Each number is 500 + 40 x the weight over its row's rms, rounded and kept within 0 to 999. Layers, rows and columns count from 0. Numbers have three digits each. The size before them is the row's rms in percent of the matrix's.

# layer 9 MLP up, 384x96, rms 0.131, rows 89-161, columns 0-95
092:495548451490526486555595554481536588498507514486526476474565575531469496470561558444463491536534463477523542474508426475549488491525480556430486505517540505466482421472451547500513497443448541518555448504526402504497461448481427463508491570495472529468496543459471483487485531547456505554
102:525488477480516441571526552552507544526510515528482406489509491489493501446527519480510516507518501557507547463460445460515524483517488469519566445516523443548498441568499459471483647487516512533451505427501457423467483494529526506589504474449470478477588504439465508462500526502589521501
106:449536474471483483515558538498516468514476468429502459561480484516446466485484499450478507461478481505528541425529455512579589499535471497554512546524452527464479452550490502444487554452515410483498486501538482471477505502461512519537519592404471407461582464496552499474568506439455476495
095:522585476532454526557520509522460485581488481505575508542488515456472499454521540470528552538509512565503446430538524489502516508498436426491540464516505497587542520524455523432515566507479505538510520496479508453557524525545559543560499479488426520418543480522510496530533596406536517511
103:469551546557487539554510541496478586482477413468452501525513467483482436498533467436356501512502525497526487572534540552494474541495479494514481444492419526427545434486466496488400498492541529481506454481481480575546503524447493536504450521527446482485497498493470465545486531480485437487
114:438498488511441452543512474524507421557490428518563471504561538404548538546486468526458438486470505468501443517617513495564460521504458543496484547494523509576513533483448477442447529551520576528500466503500593506528531539491500470559518511454516478443486485462453479519547479487492465521
093:522556517467485500504492606437507521511488495423459509451552571471474557482492542469496481591466462516548477564540455555527533457498508545505553442514523517447482463517488491493555494508462480458495485452524480500552551464465494579501406570570515532560542541541529532480531526532481427514
095:531485510565517434506593528505470488437506494530536477567466489471503477487516569466503490470470485517591516488528487471500457559520539552519508478542504506497423583562470484475462554557461491463488523572505522458465446467561524464482420480480454565545573487488474470494517475428527497597
095:522544484499551508533523435502483501492500473569581441557460552461451515401491440526506439460510564547507433464504476498524514466576456473514498522476555385504511473511477475575496512468505525540535483492500463550488557499541544590543472528467510479535492460445539502538565453516462473515
106:593481474482443521540514529607539468474488502535548497522466465481547556524522478516517507531452515581495488512451524506439482449487453467464557514534529474450532491515557510548513490430518501504418574458522505487554477577470505530564495488465534486499552528548482531375526484458482547453
110:549498382486500490527524485507558466497528421487519427550512481517461485565512530450484492543484478541484476442456501442500514517492457452507594495523449489476486534503506471461428452489518465505411508517471429534547483582446557509529507492469456514528566490450406544482541521475514440475
119:494519434572430452548529525492473502506551435493531462460468490486460506449496521445445455526482548554527407451505460482475562427536496525432542454512539477496473493483500481529457496492503479414502568483463527454513462428462445556517516512519442568581551516518486510480536437467524484546
092:454528511525493525509503524517538485465477487464459402498487525522554467528478490477490477572476512512471556556563516480508523528580494551539566557466445458499542462550533367463567486490475533417475480490542433604466468474438510472519551538451499489540533484476490493490532436494485495498
120:482469422483522499497515539473502478512473432566536465526547441464469413508503494501494418533482531490469516606500503526475468489541486482539549481514525528517496426549551498446503488499455463456541489520473576468517452482434499583495417548476428472554537592456483522522548493443513472519
103:462525508562455447505573473556526563450503450478524486511514488474538446446527539480437441527503484542493507572494469518548425541468527517429510539500549480473437486546576492470541501467501508431498515587533484496554437507479429440550518548530452520470534460535430497501442468483458543516
107:581525494480540519587498537504431454594472486483504424495515522435433512509522532500547487488477496509496553465544528475515477517507468489543469425470538474462530550510442485529494504395444505484518442517539545439474524568448523520536516539503550554494545475497436575495460554480547458551
089:511525535550523517469550502488480519502505476489495472536572434449451466489489518450446481534471452552526518511556465580533482560466465530514537571502556493501440515478515511501530483488473446494517459497566548488635508423535558487539506526421472491575530478442460545494417536516490446512
107:531507499482543457535527453539482456592478472544460473484551523532577519504522501554504452482500530448582555473543464533501470536533449494564553425542475545491440501530456423509535539432483587480495493473525568561528481550483516565553487481467483561519547514498520524465471533559551502525
085:574539515527481526590547581542502419456527465566508523550433512461515537515553557466485469490498513485534510514554527486496475528511443463458518537520507504481519538519448535472465491500423511488486454556510457439502480560558586525502480449539451441521459555455439519537495460470578520549
101:502571513501421543493496543517521506497486495496519509511505479472417416418493460471495456555520483540569462522444493556512472421512476478529507568505516460526504538482452509493493487530542556587447477488488483573527552530572438469518501519535517530525516553499561595530521449448516519587
117:453557506473456582536541516516482517577473473497567505544431440496520510523502545473465530570517549422496473506537537427516495474501484503524503473554471502572517557536502534487419518491497544541510526533492451500521492536470543446630505535458561559506529464475536505512415530496472455537
104:509533459498523528550536518516530451476539526468531563591454522416419499385524415474496495514489539508500478497450528530520504454546450526492513464591459552542588524494564469562470509512533484552467486467538494444540488531544537492491466587456493488496529505479507491523456473478449453503
103:490482486423434484531556509514596529479512487488512529533507497503458476452510471506426507517467591469479560507496500492550427529451456516491540505534550440509523490557564490415566442466465516518485481460499529466425501525499459548525481548528504501546473383563468460520524490412512515513
099:529473462447446491533508478485488512537525520455572492540502435508464470479574469502480535568494482555535508469471488502571589451544495481457605461511477543520511504549505516505479423415480451423433495515494450470550428545526499532488455549517491495473545527543444501466563525545438490480
105:511513466480399455480520523505484555526513454530494469522441453489392506454530513501500431472475443470464484562535491503527553485480499488454540529523516492513516451509524480486510632491532533486510568481431551509544461534430443517484536504549584467442535563490509499495510548473583478534
100:485518519479441481531548447506511551514509470499537506478459511503482448493525455477506497519496504547458442496515435445487563459529508509467471470503459507452463517418524549446440513473529540551470492495521514432529598478435499506568598499497548502518555459455514512517492554464423424620
112:495577498553492537543506528499465494501468475517495456579532533434526476552502529478497455470535495481497510471463540505557517500512428433500473568527521531466518525529519529488515438436470581489567475486503515479557443473480558527565569522457500513459645484504486528480492443535532493594
103:515491437538510506451499496564472547396513482545542538488560460464539515475493482526504483483482528523522516460515481544491443439434498481424559478474539435470505484494531521508455453612427506497513521451542560524444552570512503568558465480504501490448550499542481505413553537470460477514
087:546548511546502525482500429507565508485420499487523495564545467483453486486512518486533496547464536507443459478568460584476582468482456504526544481520420564446524464476466519505495489460485514542427474474586545573449571437495449489491490508514447481563474505449526585507546506522474493514
087:537515519510585524441507472452535532500436506485450521483462523524483476534555489449486430536513470485511541522583465491559520447506548529526512503538491428493496444482536439540546482564474488520488483456469445512516573444460428528474532558499471443603537448542531560548542475465567477495
120:528548492579482465518490485521425513483484459540513429492490469497496480505505518445540465562519569497520591445538491528470539470476430547469527547520464532528436479502503483536524476470431491406561503502488498546529598509421550556498513536399445529542497550524492522541466504450475488505
108:502464469613546463563507563549521475440474496470520423525542471499475481540506436488505484535496515526504559533559524520554491496500484562497541412476541504508569442538522464450538576430529466451490496468541508524480510502394449495536512547469472505533497441524510486524511494521468401519
124:484510505502447507455538499548544504475494515496553507494515505510503544478501400486505501491476569491565508483542553537539486481497493505555468506510460530582436439556492467423539475451551517486440502417501515519540449513446528498528458484448545545503575550437523590429462446444557557503
104:545481496595476504591485453554526473517433521475464433523595537498445551452528491536548531475481567513550481442532527521547507416503523488572513466513553577534520504503532532514464501469441531462511497421525428512435537484485560552520506502520476531491512503488476532499519506473448564547
116:531567472533519506592500468592552582529443506460489480589507511485445503524524507520446453500546552470559526550486525556508528529540534471532490545552494522589477522522574538534457474504400498503497485498514523505484494480531482537516440506581501555528515517519521517418526493430514497442
102:538472435495556459483531497522567507502507405517514420494480527499447473542515509453450458498488472519463471549575449575518467445488511541538545414556468517462460484521561432497501494496428520487449473486526480558478448504534471496502483453525421491519539470482552466384512528551497512527
082:583557519528467570477454474515482429551537521461530540473565464486473478441499587459522516517453471505530491501481592542483497540528449445477519505548518467485523503439450494466497500577472460497507596538536526510538563549531513444500518509520570572475512580497517566467479472497523456465
092:567538503556487510468511498499423482540460491481522452545519578498433478505490572434530564509441495475520500514542538399518513546524488530444480510532524468510510512530459479501479533554535520517563526546559426419484555517516515519593584518515489508535532530478460538505416437460522529492
108:508507495489422574552467488502572516513496502421539493567488493445511482501507459558518410512487546517528409534523487518464452481532442552525578507552491498577481434560492489485449478428478479438456593503508552491562472496475455486508519469479496527489517516555543533450564474464502481537
099:454471516607529533464501483468474537542511463467473502455544541553467481532536503413510490496483504538580555521481568543457534476528466481497509463544498475453476481534515465507488446497504545420545493521587539564562553541531499434480492558490449491498561473519491469425505473431586466490
102:542494494527452468471505536554513469451434453519531506531507527453558514426502519547484446528477557599535488471517483511455502511564452465430477471558465521571423516554500444514432462559499418531463536523535505452504549486543433569483520448444507532534520514480504479517503428462541494486
110:513548481502485469566505505570487547470477504522494510524525453528503498430486488499502475564500540424532526453504522573532530506479452595536507498517465429460464539515540498558543536532523560449495561400515466542572541495465494457509445496515499532521521628540484587497523471456490477527
084:552501509559485532466488484486458506532477524505532554505488487447519506459550503475428459485492489457460469553474509554549439547499522561562529480503441487465457481467499529542446480406478525528475514472534436483420532543561556526547497484509535565466492556524460537514411456591580458531
097:553509522507505528499531464546570457560390482484502460567488505481514501460509499466455452484424509460524465509521491538537517511436487566452472512516442501488478488540548513411575500536551539431578451464547537495496508482428480475502453461436511456469491471442537534510537510453452579522
092:590553481504476525494488505524559498482554475485558526502499488466478427483536545469502508558477503457507420465443505561520498470449506576535474445534481520475499479458465484472509526499504526520540488478527576541601551483488459482472480459482470560478477494409457636463420506481537508520
102:574467414534481446490501511476493570514504450476551521476495524465468528522511455465525510443467553463512483534552529475529561443486515413511548495503525505505484491627549502537443491585468488439507453530525601466476498510485526478578455486523578444559480524506479520471479497533470475526
103:501482493469420497492519494532509468490494520501514458478491494403486433400474533480443523502505478539544528569425511524554432475510522503545509483598532470496525569494521430539452565539475506522417486525491540527504537499591472461551517529547456538452539533498460531520455566448495538525
108:592547463521503488566523413523421474509449474570527470461510473518463544492505467536459444534503541492569578402502511449518455517538466569519463527515535515510446461553515537519478508484496592453554486488522463499553492514497542497557461503552552528591488489552507503502489538510509450521
107:494515442530496562470511477558482471510495478494506470468572455462471464478551484475506491517534464500492584549547560485460490493511507474512636562525489499585495495530521505489521515507508577487445455538494565507478572522497516465568575456515558523523544513509579475561543402519475469524
090:498552521464535563489530484506495535446513487428586534524538494475443518578499482513514418488525503439539525434540508480490469476501485456467467467548521517430487470514617497379468586559531517521501488511458480478531443476556393503522522506536535488467511500528533529493524470535499471500
104:504479530560453484477502541546508478520458447514563439535419519499537521449509546413452509480465510525516518547524503496523518408418497488556482479499461521501435506464558453535525491461482536429531475450572500474539470511473532489462511522423466462450518614517458558491507564448516533500
092:481504463487412523461538459535643529435504503434546479548484487535432496424522488438439418491458511584530445566457477484477474537497443495502512506494506525492490434502498460494508468487482517473509476540533466468551480427558478509505482443532529551557546516497487537467552542501525471514
090:471494434508472483472490495536452641488497465439523509495428548485555534515519533553496502438435506506494525405467513486516539489505481530439565466514542487550559482483472520461451476587487492497527477493551530487459557502556576509530457528544504454527592475464534557502550481488501490545
103:521584536512533486514578524543497542514465377507487453530536483520571468508507488463473451500462514501501440457547505495495544528506494487439471471514552506563427522502492583459470527540513592467462457459516454525485481461499489490538536583429453488534534566473491516535490516424553472547
087:491556493435399493474507547499437482534533455506509437478474503480467464483512485485541489500416562544480530396457497535554476527553557540500487504545507484467480485534453487520550505498484568536514563557491480476514487430520481479479521607538441475462530540556489467417568474519495448511
093:523506466482476539497482448495584487566492487470473511509507536450531531479483518482536456521499547543477467420524564543477515458476535461441453529515499427500504441538505479483523397544542483481585426481479518498473516502399504518503513584405531470516512479447523587446528463546535484494
095:507492433511503430480509475454581511445485387526547415512535494441487455470498383511601543509509499450462493467515501525531557540487516489537529456544506544462516495552543488535513499437535487478541493548525512521506514458519436564490553558541479497452561496474571497482492533500545518492
098:494467455581489462430541520541496502520506462503470426450516579494534427473515499513421431444499491509490541463507465530524564495531527533506559542588527513511408473512528452510523559518506410495497520458487475476589551498548491488506490523518576484503484482466479496401438533519502521538
103:513571507515484519489532546530458518479568501487572523478521511473483467442516412446456485515494561520461520586535524560513440590470507520450507566516591493569519519510547473414593536551518529515518446491488565500520456467509493474567507491535529475526495459551525558517506517475454499536
101:445571397510507575493533477481523564583474478565462522536501536479432495485477525475492470583454526548543457451492486484507464544493525428494508491532510503472538472531514485540467482432441587530499605535553433444563503514490499484452449477503500449530507480475488520489473442474503529537
096:479488463533430522542548419540515568498456489581494583487574585459498529500548447514478486504538554493539514529523541523505477466493511444522481478526524475540505447482487441437555470496514540519509477485508576523482531454492528478484549488524434472488528552398485461478514519511603556560
104:496504505432530478550546514507550445560520543440521456485442516498524473545548428538422516496462490502531502551537460524489601458503508481550530514627494477553463488558520536483423546462470528499488498483566535476477464460444487461488510463469567484562514541556448497516460522449508534524
121:462527551468459586487548545495412470422431492459568511615594464449487495448494487478434451528524494527559523519489442479506428521532512537481539528536513529529460478490497510500512532482428510452505522508504494462555496447503491546547528557482507525486553542547499590528478512470490507533
083:466513434489543524545522445539575539483498450544510501570505452499533540486454421499488497495486513496468530540568440437525454510561522507500482541460566468501548495536520460430506486491454523479514426523554460536430503425509446507484415560515438467493489450483504490543515505525470401557
098:615548498524455564447515450481443487552456442490523526506483524542516526543580531531521534490476539588525564542470421498432480513529455470572500469526465497502443501547552513516499607524482509557488507486518453512526553499526470558516519506476476429471500484540508495524451481539552520557
089:574520474471522474529585509448487492611473491434516496525521476526422504525553496506527439552402531502501453511495494543541450455512466503542483537475530462481533501554558555535535478449589476514461479524537500564505488562471493560504518509534600456493475517488528506518482418449523468494
113:480476517535477515572499513546478524534555447529536513554502535497501473565504524474460491515518515527497459522498556470439456572382473546493522503526493462532509450580575503429536455567497526557562500482464507521512535503512548506541486530412560459417524525506475531466516475465552550578
085:494524481557503482503570532507504544477487443490549565468484498489440461494515546520513394542486610506463437550453537490529433468545520564487532543512535469497489469493493464438519524488531521549492561468557506554516535534544481512496558584536464532476446546467500502497445402530530505447
098:479543513509439466525518524478454479542508429452474492481531548438451499471531550497398521480557539419531522589522442498508511501490520540503517471479514548525475472473556458522475491443451535465515531499483502505480465502545414497571468539532505543466565456551469472371513461531434508516
086:507510476503543555470479444519482488439474509395537501515498524472484413495476519490423448575500550456537574548567497554532509494491500526498497502508481508428512478483548472446508495551482448490450487474552524564477482488538430503455472537557447537502499489452496586508520385506554453461
114:542512531468498513487477532520473467481486461511557531613519501475470418493522487427499526500567528492471536499449498509506534492488519521477518497549547494538440535575466453507551544453535518489535467571552446534527506450526433511563579536439532550422548534467486498487541463446506440587
098:466520552486510541593508424481535506529455462466539484558488560481557473487500467465554527578502508483528514524530575493575515508529450511494484510528513568568548533568524483510465529566462534519468546506467508424448449461482566479514490476472421491502529441491505512498426414540463513554
103:515592456523509519549463509496478527535502428535518587468550525491553533534631472474494512511501473503568468507509463527480511487478480551525554438542480439533544533460450471431593505477463509493495419569503505504501536539526493428481582564510513488498561518480539533474478506485531515540
# layer 9 MLP down (transposed), 384x96, rms 0.122, rows 89-160, columns 0-95
097:473509467547533509451473491433464478449522454559530453539434485433453402554436454469542514544474563500506473460467580560556496473511497535487578519462530475529447516487510549499506526532452546556456504514473507553524560503443539480516459576445560488494519444469486481520467449543511526516
096:488516514511495507483494457491554489420471486472484545379454535598563485437545470571505477482407483488531601543527502491477490528500439533609456529492542505506460441533531499511533545474527485497523474548509481481461535507441524561499482475500579491507454530476482481568534501491467502462
112:540559438477453420504539515510529478481458499469483535538544497477427520470591476496434459448503483563493536519469496454505511453550442416501462484485562539519539464518386447460483452515522459486562506521475497552495457542491467448489456564530490578476496530471507488516488514520486472595
094:530445537453599524447475463539528475463483479589458522498420477495474504436450485491477473486506534504517506487544515521542478470506562545460506516453471532411456530491586464544549507522521457440469509473584488453481456504520469475418499574469544460509425430495529504560512501458519480500
096:467442478517579478498463527523493455453497447516539490484481455499507524455483463556549499464474520498511411477488543523487443522489461493459472496528553478556559550500524525542453406439434464518489536461426556518408460523505420553439486531490468517467504597491496502532488505427518524556
110:493562554471583531547528535513504563453499533508529544484455577454517488484499487486536584564526539564467491442492497621478516539529466502525479519503453529512462546445508560513468503538499476553518548443487489481439483493486491464490523524513552461452580433560556533515454513504433552492
089:457481526431536574468476457500428473488494540468518527481401566411546536524434542437489529463488494555536504543521529468488451494520428553524507484492504491501511433496550512506562499528505505551557510552566525501454496531439525505493458567536485523460439542416476498476549504530473507425
094:518531557505411450492488474504520473532537470455538425494477449469550536502455423535504493520537491385495477485486460498544501523493514529416528439502517496568468467473551499511471550493568491542449510516476525500549434490548531490438519511539523546501531470596520470432486560484563429535
094:543459493470504472442524526554525439463489507433550473457493456506515449549478468428557503493503542457552491476459506584506452527476481479411407545605448537500500483527503506511605520498517515546530523542555542521475487538573521481504550479519519469542523508424478545514546504533543533473
102:474593544573524481493442523528479482473474539518484449520520545468485425488487430514440513516449476567533521484445523516522492565548573557463503483441495520552471505458465453453473518553533472456462534505485562633478493486485499537539408534479475459534507461499538467488528506516484530435
107:463577512536556409455464464526442459460485550511466489504501518475501437570500469498487459444434474559522500559543535447471450522550512431461498418522462461528583453549477500493543425448550523546533484471535496434467511469542477509486503504522491453505431551457558508473493478469487460512
128:461531506497508549517593473449536473525519513484544549460462543492499493462453461455527487467468448533527496464458528474584513545466485486538371481507468586528518523528547504488484504407501488466489564587447493487519520479481440493503505452577468516522487512523537551496522469449575546573
095:555508504497447530482493532545600504574501530471437485411471469467522445525417509518557493455510553479456467515433486507528495506451540518455438502466528490395483512456514473448522450530495494517487455484490505445470455464511458502411530522538530537462459491552494537460569448444469555509
111:464488447556463471518513454603544481504495541460520452430478491492531416484496456427478490537555556535482528510564521554518535514572511554522459544425516577507534451563530455540494510510490506515523549500549466542448534501534482491474514450570431503556456544530524462472495581516486516516
099:525508540551487499504503512488500478497500476506491460482482380501435455537459549534493501503537454498447547490468467499538495504536538463497414492497444533552447566458446559490510445536569490461556484496589443444467464530446520552495521443511442559527491438502498473521453489545566584536
105:436525476483541501458476548546480387569512448526447532518475499476516475492493489587552429499470483477443517502584464541491520517487534509502472464494483474483496553449478562533548491447547442514510536465493571502510579469479512557496525454436468502473484554410424497440466471462470517475
089:511429478476494445490450523474473437523500507483351505481440501538534490501377529476520486502452559485493536528466511509541538500544510526489450487486539496557501480462501450529444501510505468506504522488579520439478485490435469471507476495524574486538502471486510359484517516447524501569
108:481545479459500518516460533510567420524511533475345485416528560557562497512547478563530410468558484541542520522440452523485506502446498518492509491484488573440500505512481440520515525489528581527465523494446504464533466573488507539544532479483542540513529462463475512524511552479477519514
097:481443422497483469470504538497538576517454516460473474407540474536456517522527460472479481487502423528484460533467511493490462470499532518503528448476478498509442436539565429481532509486571512488456521473531562529494516441419427489472532516447548559524529455502570476476456581488405478528
099:461530504504491551406421509525519484574478459547521482512508540499488532548499534475482487471491534544500450477481491479492503497463565519484457469494562520435482499405492437507495492461518536438559520467414555573541505502450481532521503535480512524557543514504567488439512507517605389466
117:509470519452463566447523553527506516423510420522426479523551537422466500547490549508563492503555474533428511508525516595456401534504442471504505470464439485562447493453517535501559497491498477523486542524479525438511527493447476536436517493490436528581472518501555497469490498483493564482
109:463475553427555472483498511481510477498519476497554482520439515546466538413481469540443454482565438525472513499582505557489532468535558536514502496487525527566472505548539483529375426531489501516409578436422471480529508507478507459446522494526490550453560495535513478520516463488515530502
100:572521488472523512501442483525440451467532523455520506483439512534431483437516524488506477554499470453502482551465540481474521552492519531435512552490551516541471501433493531499443490481481437477419522474502432537599504452595477463476456527515507508521539519487490463435498457466523627442
100:579469569500451437533463509527506426543443457527544492458469532536592527421493508482440441470497485514453542537464525533506509496589426451503499521510519475504475478508477476515403521462566497498537469524528522456485486425494550526481443526488545562521497527473505480552500528572473421503
104:550559499485539452563510495532417479497582545454417511540472549502555498509555535493511532421506459523507452482441483542475552486527458550463576509464439508539522487448540458567500539540518507532539510496432438482482466555563529589457484437525525486429517523498487466473513539512494487513
098:459482526489480422487534560468444467503524466561445468549490537488502556491491551451437462516486479496546515500495523451481456548510469543538476461562530448486487545504552474409473487527441498540440468510507535516492504560497586481441414513555546464506473584465434447466422534498513537508
107:509441591460516504566514547443449489479529465436481489513482489521495469484456473559586432474547430360516447464456499543499477514486479517474509496460494553518506449471519503464493572453482524465534474447538533483531513504484491541483530518433472483463535531414549542561527479522495500437
102:530528471494557554543513475460526515501437540489473500441461569564542479471488494443432540521518484534512445448465503437507499508529539431536449498469496435452504441502391465533517518581568474465522521534506525502514417522505494508464485583538549530513579497458535458437451515493489470530
073:542479486492487473518493556531496533476467520493475572486368473467491438565459472491436543519547502509523547508434528519490456532477466522525530522514551468597516433500529477503476556508503529471520487469432502456577444442448582465527454521484512482452511509576528439449479467448550514483
079:486534538547481491556502525503484446489520509543570476497537523437537485526545488441441541534590509483452514441448560555465436483502568527543576519468494544518565531482471523489496514494565509516480480513506567470431475461499553558498453530472454536461434475425412439536473501518457528498
129:533499454518458467541506494477550513526518474541572518548472542506472567516500447492526492424460417446531502624533555510503575445513508440557460556520494483526514488466492460489447485523560521492526482517447535522570439509515508542474506557458513503501451461571480432481565475539536566492
104:515430495536514479419487575592529500487525560485451489472513485557495435567455464488514521445496478448521515464515544431537437552450458497460484545458536543464524492497450503477541522408449450473484467524582484504472457463496483452525535568494455483517516450560462554538480500472566520502
118:472545561504446508499500418453528474465511543441583536546486487540419449426523532569492501512538472576518519547508453524462422539505520528498463487497430531484486562503514527507513495435534567511520477563573467476562491510462426501488525508534497586506479499532507495507520421501491576475
098:511425468513529547494479381518441470488598419559524458495501523503512495433542476583507547451553544483478537520558543459527508503518505500433443531484556544481526539537495541537442491493473549526531496558551466530466509521499542516509533493505504495500448494411512489567467571507512542455
121:469519574465488469551514501513525537474476484483534515489634472510498549518534473529506541481486468479524434544546460429559447415503576448497534564486554461466496492477506523454476529471457436487529478501528539503590491457503519480531534569485544484564532452497555600542503505527502516467
095:511513524455442505492523451498473561575517489484477543477521488581497500463490490530448549537478378433473493537552555509551454505507497473470411492557438531529580466466527485422439540526529544468528571528561517516488514477525478548461576478486456475512511475430491530543527535491513534478
078:466461462450544474580499499498570498445451486521513443476441492534510472534480469516510548452528475529496490471556462473559584508506432461489514557465474500521554449440483473446511438503446503484578452502499528512444516525570453485511506542593499441537579502506502443494456461456431524548
096:447516522505528424501436498447479589543511508462404549483541558496531476579432463469500552519515496485481615467548495575530503524406493511528506476488483491480508442486508451490532542503451462469548463498495487496474496441474500522508474491603459527586538491484524465484504462561506513523
110:457440488463526520514413504506511433507464493492531500472536473534580512463500468511536512484444528458563468503460601491513507579551488526515535518593509549547512457517425505560546504448558455493465508523530514451483451466438458467532545459477538485526446529507538539456525480540510595549
094:514598509528538512543529492533467475459485444517425561473507451504522515424400491521569538511469488485516434507510481520540539483540490539461472533496443518497471498491452405488519498577561457570494487552520397494447536510478506493515507474491536558499437536528420533500514473478474559467
104:482438505495504477543530479493478587501491480492527493437445434536528461555451563518510522493484421558508525590545484520480525482491516518573531569475551492403488502533487445464497531544552569501421481482488486534525558503433480509484509500498560532511565514614513531474511559497464518516
110:599492546488503477440508446531567506498431565467459460490489436486534485565465495434427497518476545494465453505519487497500442526479521567451553503510515482498460509442526509479526527462498517527533489536503465435453482496564527451425498469516546498538500449555434433532551465568522544411
079:496473520514428513502496501576552528457485452466455440573461503531422415517473486501500585569450498567524485488547452528448533524483475529519406510475484516527487513474533439524551478516537439506529523548532523461462480449518447513459464538545517480490481439456577502474522487453440573515
095:522495609485490555555537504524493520417542502467481519469508516577559499508500522515507510543531544485537557530415472520466531547535507621500532420469486512562421530532507480530509512463491507501521523508493484502509516448553548476493459561485518480530584501479501524410540571439468550492
086:456463484518496500501491465505512445542417518501555438536530466546454453475475451536486563513486500499508506523471439456556466454498478495497476531571507489580504438438463410539524473545491511476526423507488426453542460500580511466550511546414467524519448552514543476465544476569492548533
104:477547497511522488429456466489462509473515504496491488510445504495478437473485487568455502518556494544505454545487433510451562459577466523519418551454410473451541518433467521523494469490513456414564469489475505520471487507511486477498442486509477602438465558515448509605522464473462541472
108:529534519517461514473506572469483536468388567459450406489455552485445504546474431433472504431525471560569494422458502478494477504491488476529510482485502505505517502519527476579563545435435539525533471490522585487480499509474442523477556537494512595522479502470506484503469516534466468452
109:524491442502487478515566438548511472473532522497547548459504546537460446426483445497500539455474482543448480464576490469498533492455463478500528454498546534452490482550499484491532466543569497571531586601473460514521527524522542459537419544463486462526530532477428498487501539513556607504
105:505529443448469430500448558495505478511558469536466569513516492525482476543458539483523546483540523530553536466440469464535463493518512582423470455484598543450533516480473501555573449488495467459427517564529523489501521438477510508445458528628478475519466530524498534475450536487510492525
089:464494468579461486555392433540485577491542532478485459565552526523515486490515597459456554525545484605459471535470486526493554493542475525522510475532523511516519513475374517515526499471465445462464507478507485502479551473503505493551452498463430486460437532501488514436464535469478516504
101:520534493473500502537486404542460456514507485521564548586385451480447521436515545467495505576502508497510482536447484556430517458425495481458483581529530471508475523537521558542483452457518498572487481482538484542477489523516471501466483526543492473474525519508596508527528535563433559530
094:490509546503526517554465458463531451537509465492529504491419552505438482518464467517605436544469526509507508430470557427575444483495416532439483510525450517527541494518575495434497491486499477463470560589534522520522461472494487511494492554469413487581465466505540465518458516460462513513
096:507465439494487551459495415493503493458551476448535546445466507470474487458504504419512496476616498519542433512456499537499507501574553440474502552511452569475464428546530525520446437433505541525541523476441526516500469476455493496476475489533525469476457494491487492496510401534517421433
107:512488615544500482491451502468440465527503502509510537501474438500519493560444502518504506493512484467567569473518442430457522502535524598484446449473540604453479488453476446514509497483459433534460553496545487495481460404421526577483498547515515486468498513521506533488523514459555440517
090:531503464544500513483487471454537528524552449550556506519485487524529456449570468442521478439518478456568556548500509431505516477440576526469501530481530496528527556523574451484553563491472534484475460469464510542496503523503552478418485507469458468486509417420498389472552422510520494474
088:504481494454529399514475527567446501449474503475443587468556482548539440450514582478500514469496520540475446561523473546432509529535521572532519496480484479504546537452431561517506579447460461496528481448496455553522515418558522479480445467573473537508494507480536475502475503530494450492
096:523504518529484501451473527470455498551491460400472583504491458545510485480462528391484463486508514517483524470572470489528484429493434490464499448544425432486501498466525584535470495504487437498571510462530432458495509506515498468517451511536518478514495457544388440566461457524467509544
093:489524472481488507458508522554490440567466455597496512476557468491510511493469451496508462452446458444444488532503513547504531504621474478494469484480547547519561513465538495500550544513592492557465465511505543464447529516567508423589526544515487446496527520524561411455501480503519464530
103:523522491543484489587515469561549527435513458525513466491508502572490513501543630533484479521576440487536496504484472455485510523540532437494506429478518452482482516514515479613485497490453498451464557533509474513534587576418505491551539557478451474480535559475475503502494426490493516493
109:497483577542468493541477520466547555499519528501478495544547445510491552498533452501577488578578554508400437518512425470501509550432438534469548515508454549498438508577463534512519428478513462485514529496428464473482447501500557496504566525542536474516509538502524496519530570503513475431
099:530574488495426510499479559466469479460562482500506518437479493440461484473504462527442532560463456506488551545446490356550472472563536463503552552483541515471504454477497498544506520431477449562456401512526481484542516543471494554530509489492557472500490482506480463557491499464515470423
100:527514540545444529495486535455493520425470436500452481478467510507502527472488516540438528487490537565483534516443573473556439516533548546451486559493500500569499515495447612539553520490516494513461557475565524519409541581505474523582508526493476488421544497499542475548560477538527497467
125:484459486471489490464482514471509455528521480455487516520445420515474461513527523473504466472428486375494531462526478480491480484513509540433534495508506514490528482515518448526471514490428463536590556469535493470497502556411586460447511518459428605505477550504486482515551610467466507469
080:519482502551468473488489511533452510567488509494459451471487511504432458484445540464521521556481499514543457446454580575465527507495537492489422500576433634486458508477515525570457547477565457487557544456478423495480515585503497470540559500498508462535512467562482511511520479501538527534
101:547554483498484444508484468482503532482474539525393528508413504529566538440504444486483560526469505506533515457519498558496498468482561501476461501489463574400535502539519561446455486429513558499473446551507498502525556505548449549517484547474470464549490458452450521485523480542501600446
090:463467439461471475522492534483439449509501522497504530455522483527503471450554546471495490479517542467470514530490493510442468508558469433495491455487517500486437544528474520538504532458531469451487484604440553572420493428565434431497525503460479520481564572428490475495538402527503493426
111:490528441549513457503520517470566509495399543445507577505478538532504536477533499472484459445495482519385543526501460493608489554500482522440514437498515510473470446453497521574457446467497473486461563473446494484468455513482499552531523484606490542523504525554508503457521563546471468500
089:463516549499501443510515547520478459474527514533486563570491505529415448449498534485559454481504477465426473526504522418506491457530558461482531543410487532552569511416477485527521537527529454474572543483492519555450425462484465537450540533459449537455531493464531537511457458474471473438
102:473466446459546544442543472478456470516513500540529469531529473496504511508472535517511421541478550449486440484551523512552531480490508577516574493523420450467542420521521503526454425495512581493561540475504479539480510543521466512560463530443475548420497446462540538459503434552561451520
074:491564496497424477571570560480504507523511464542549471524522473463488553496453504550515559438499464531468416476435530496488455431507476474489437471513525488521449518537448495485458486463513529502526491507546497443557464490468566474560568480466533456513533511541465458443476592562508590535
104:546483534548471519483548473505504500497540500450526530426509453499489497503413524495525512469512526494481503551488535491462494451513586553553486494508439475559492558494545480550434412470422466428515510441475417514515530467383471545508457535537440487532548447450495459539459478552485505506
103:479466481475496519484564449491477514526452503538440498530476386496506511444442509479462492507483533519492530491492531563525457493545547547474445410547479576551550539541532507472550508484497546479532540474570510542515463526601494518452437476558593488461528450479480520532480459516415522498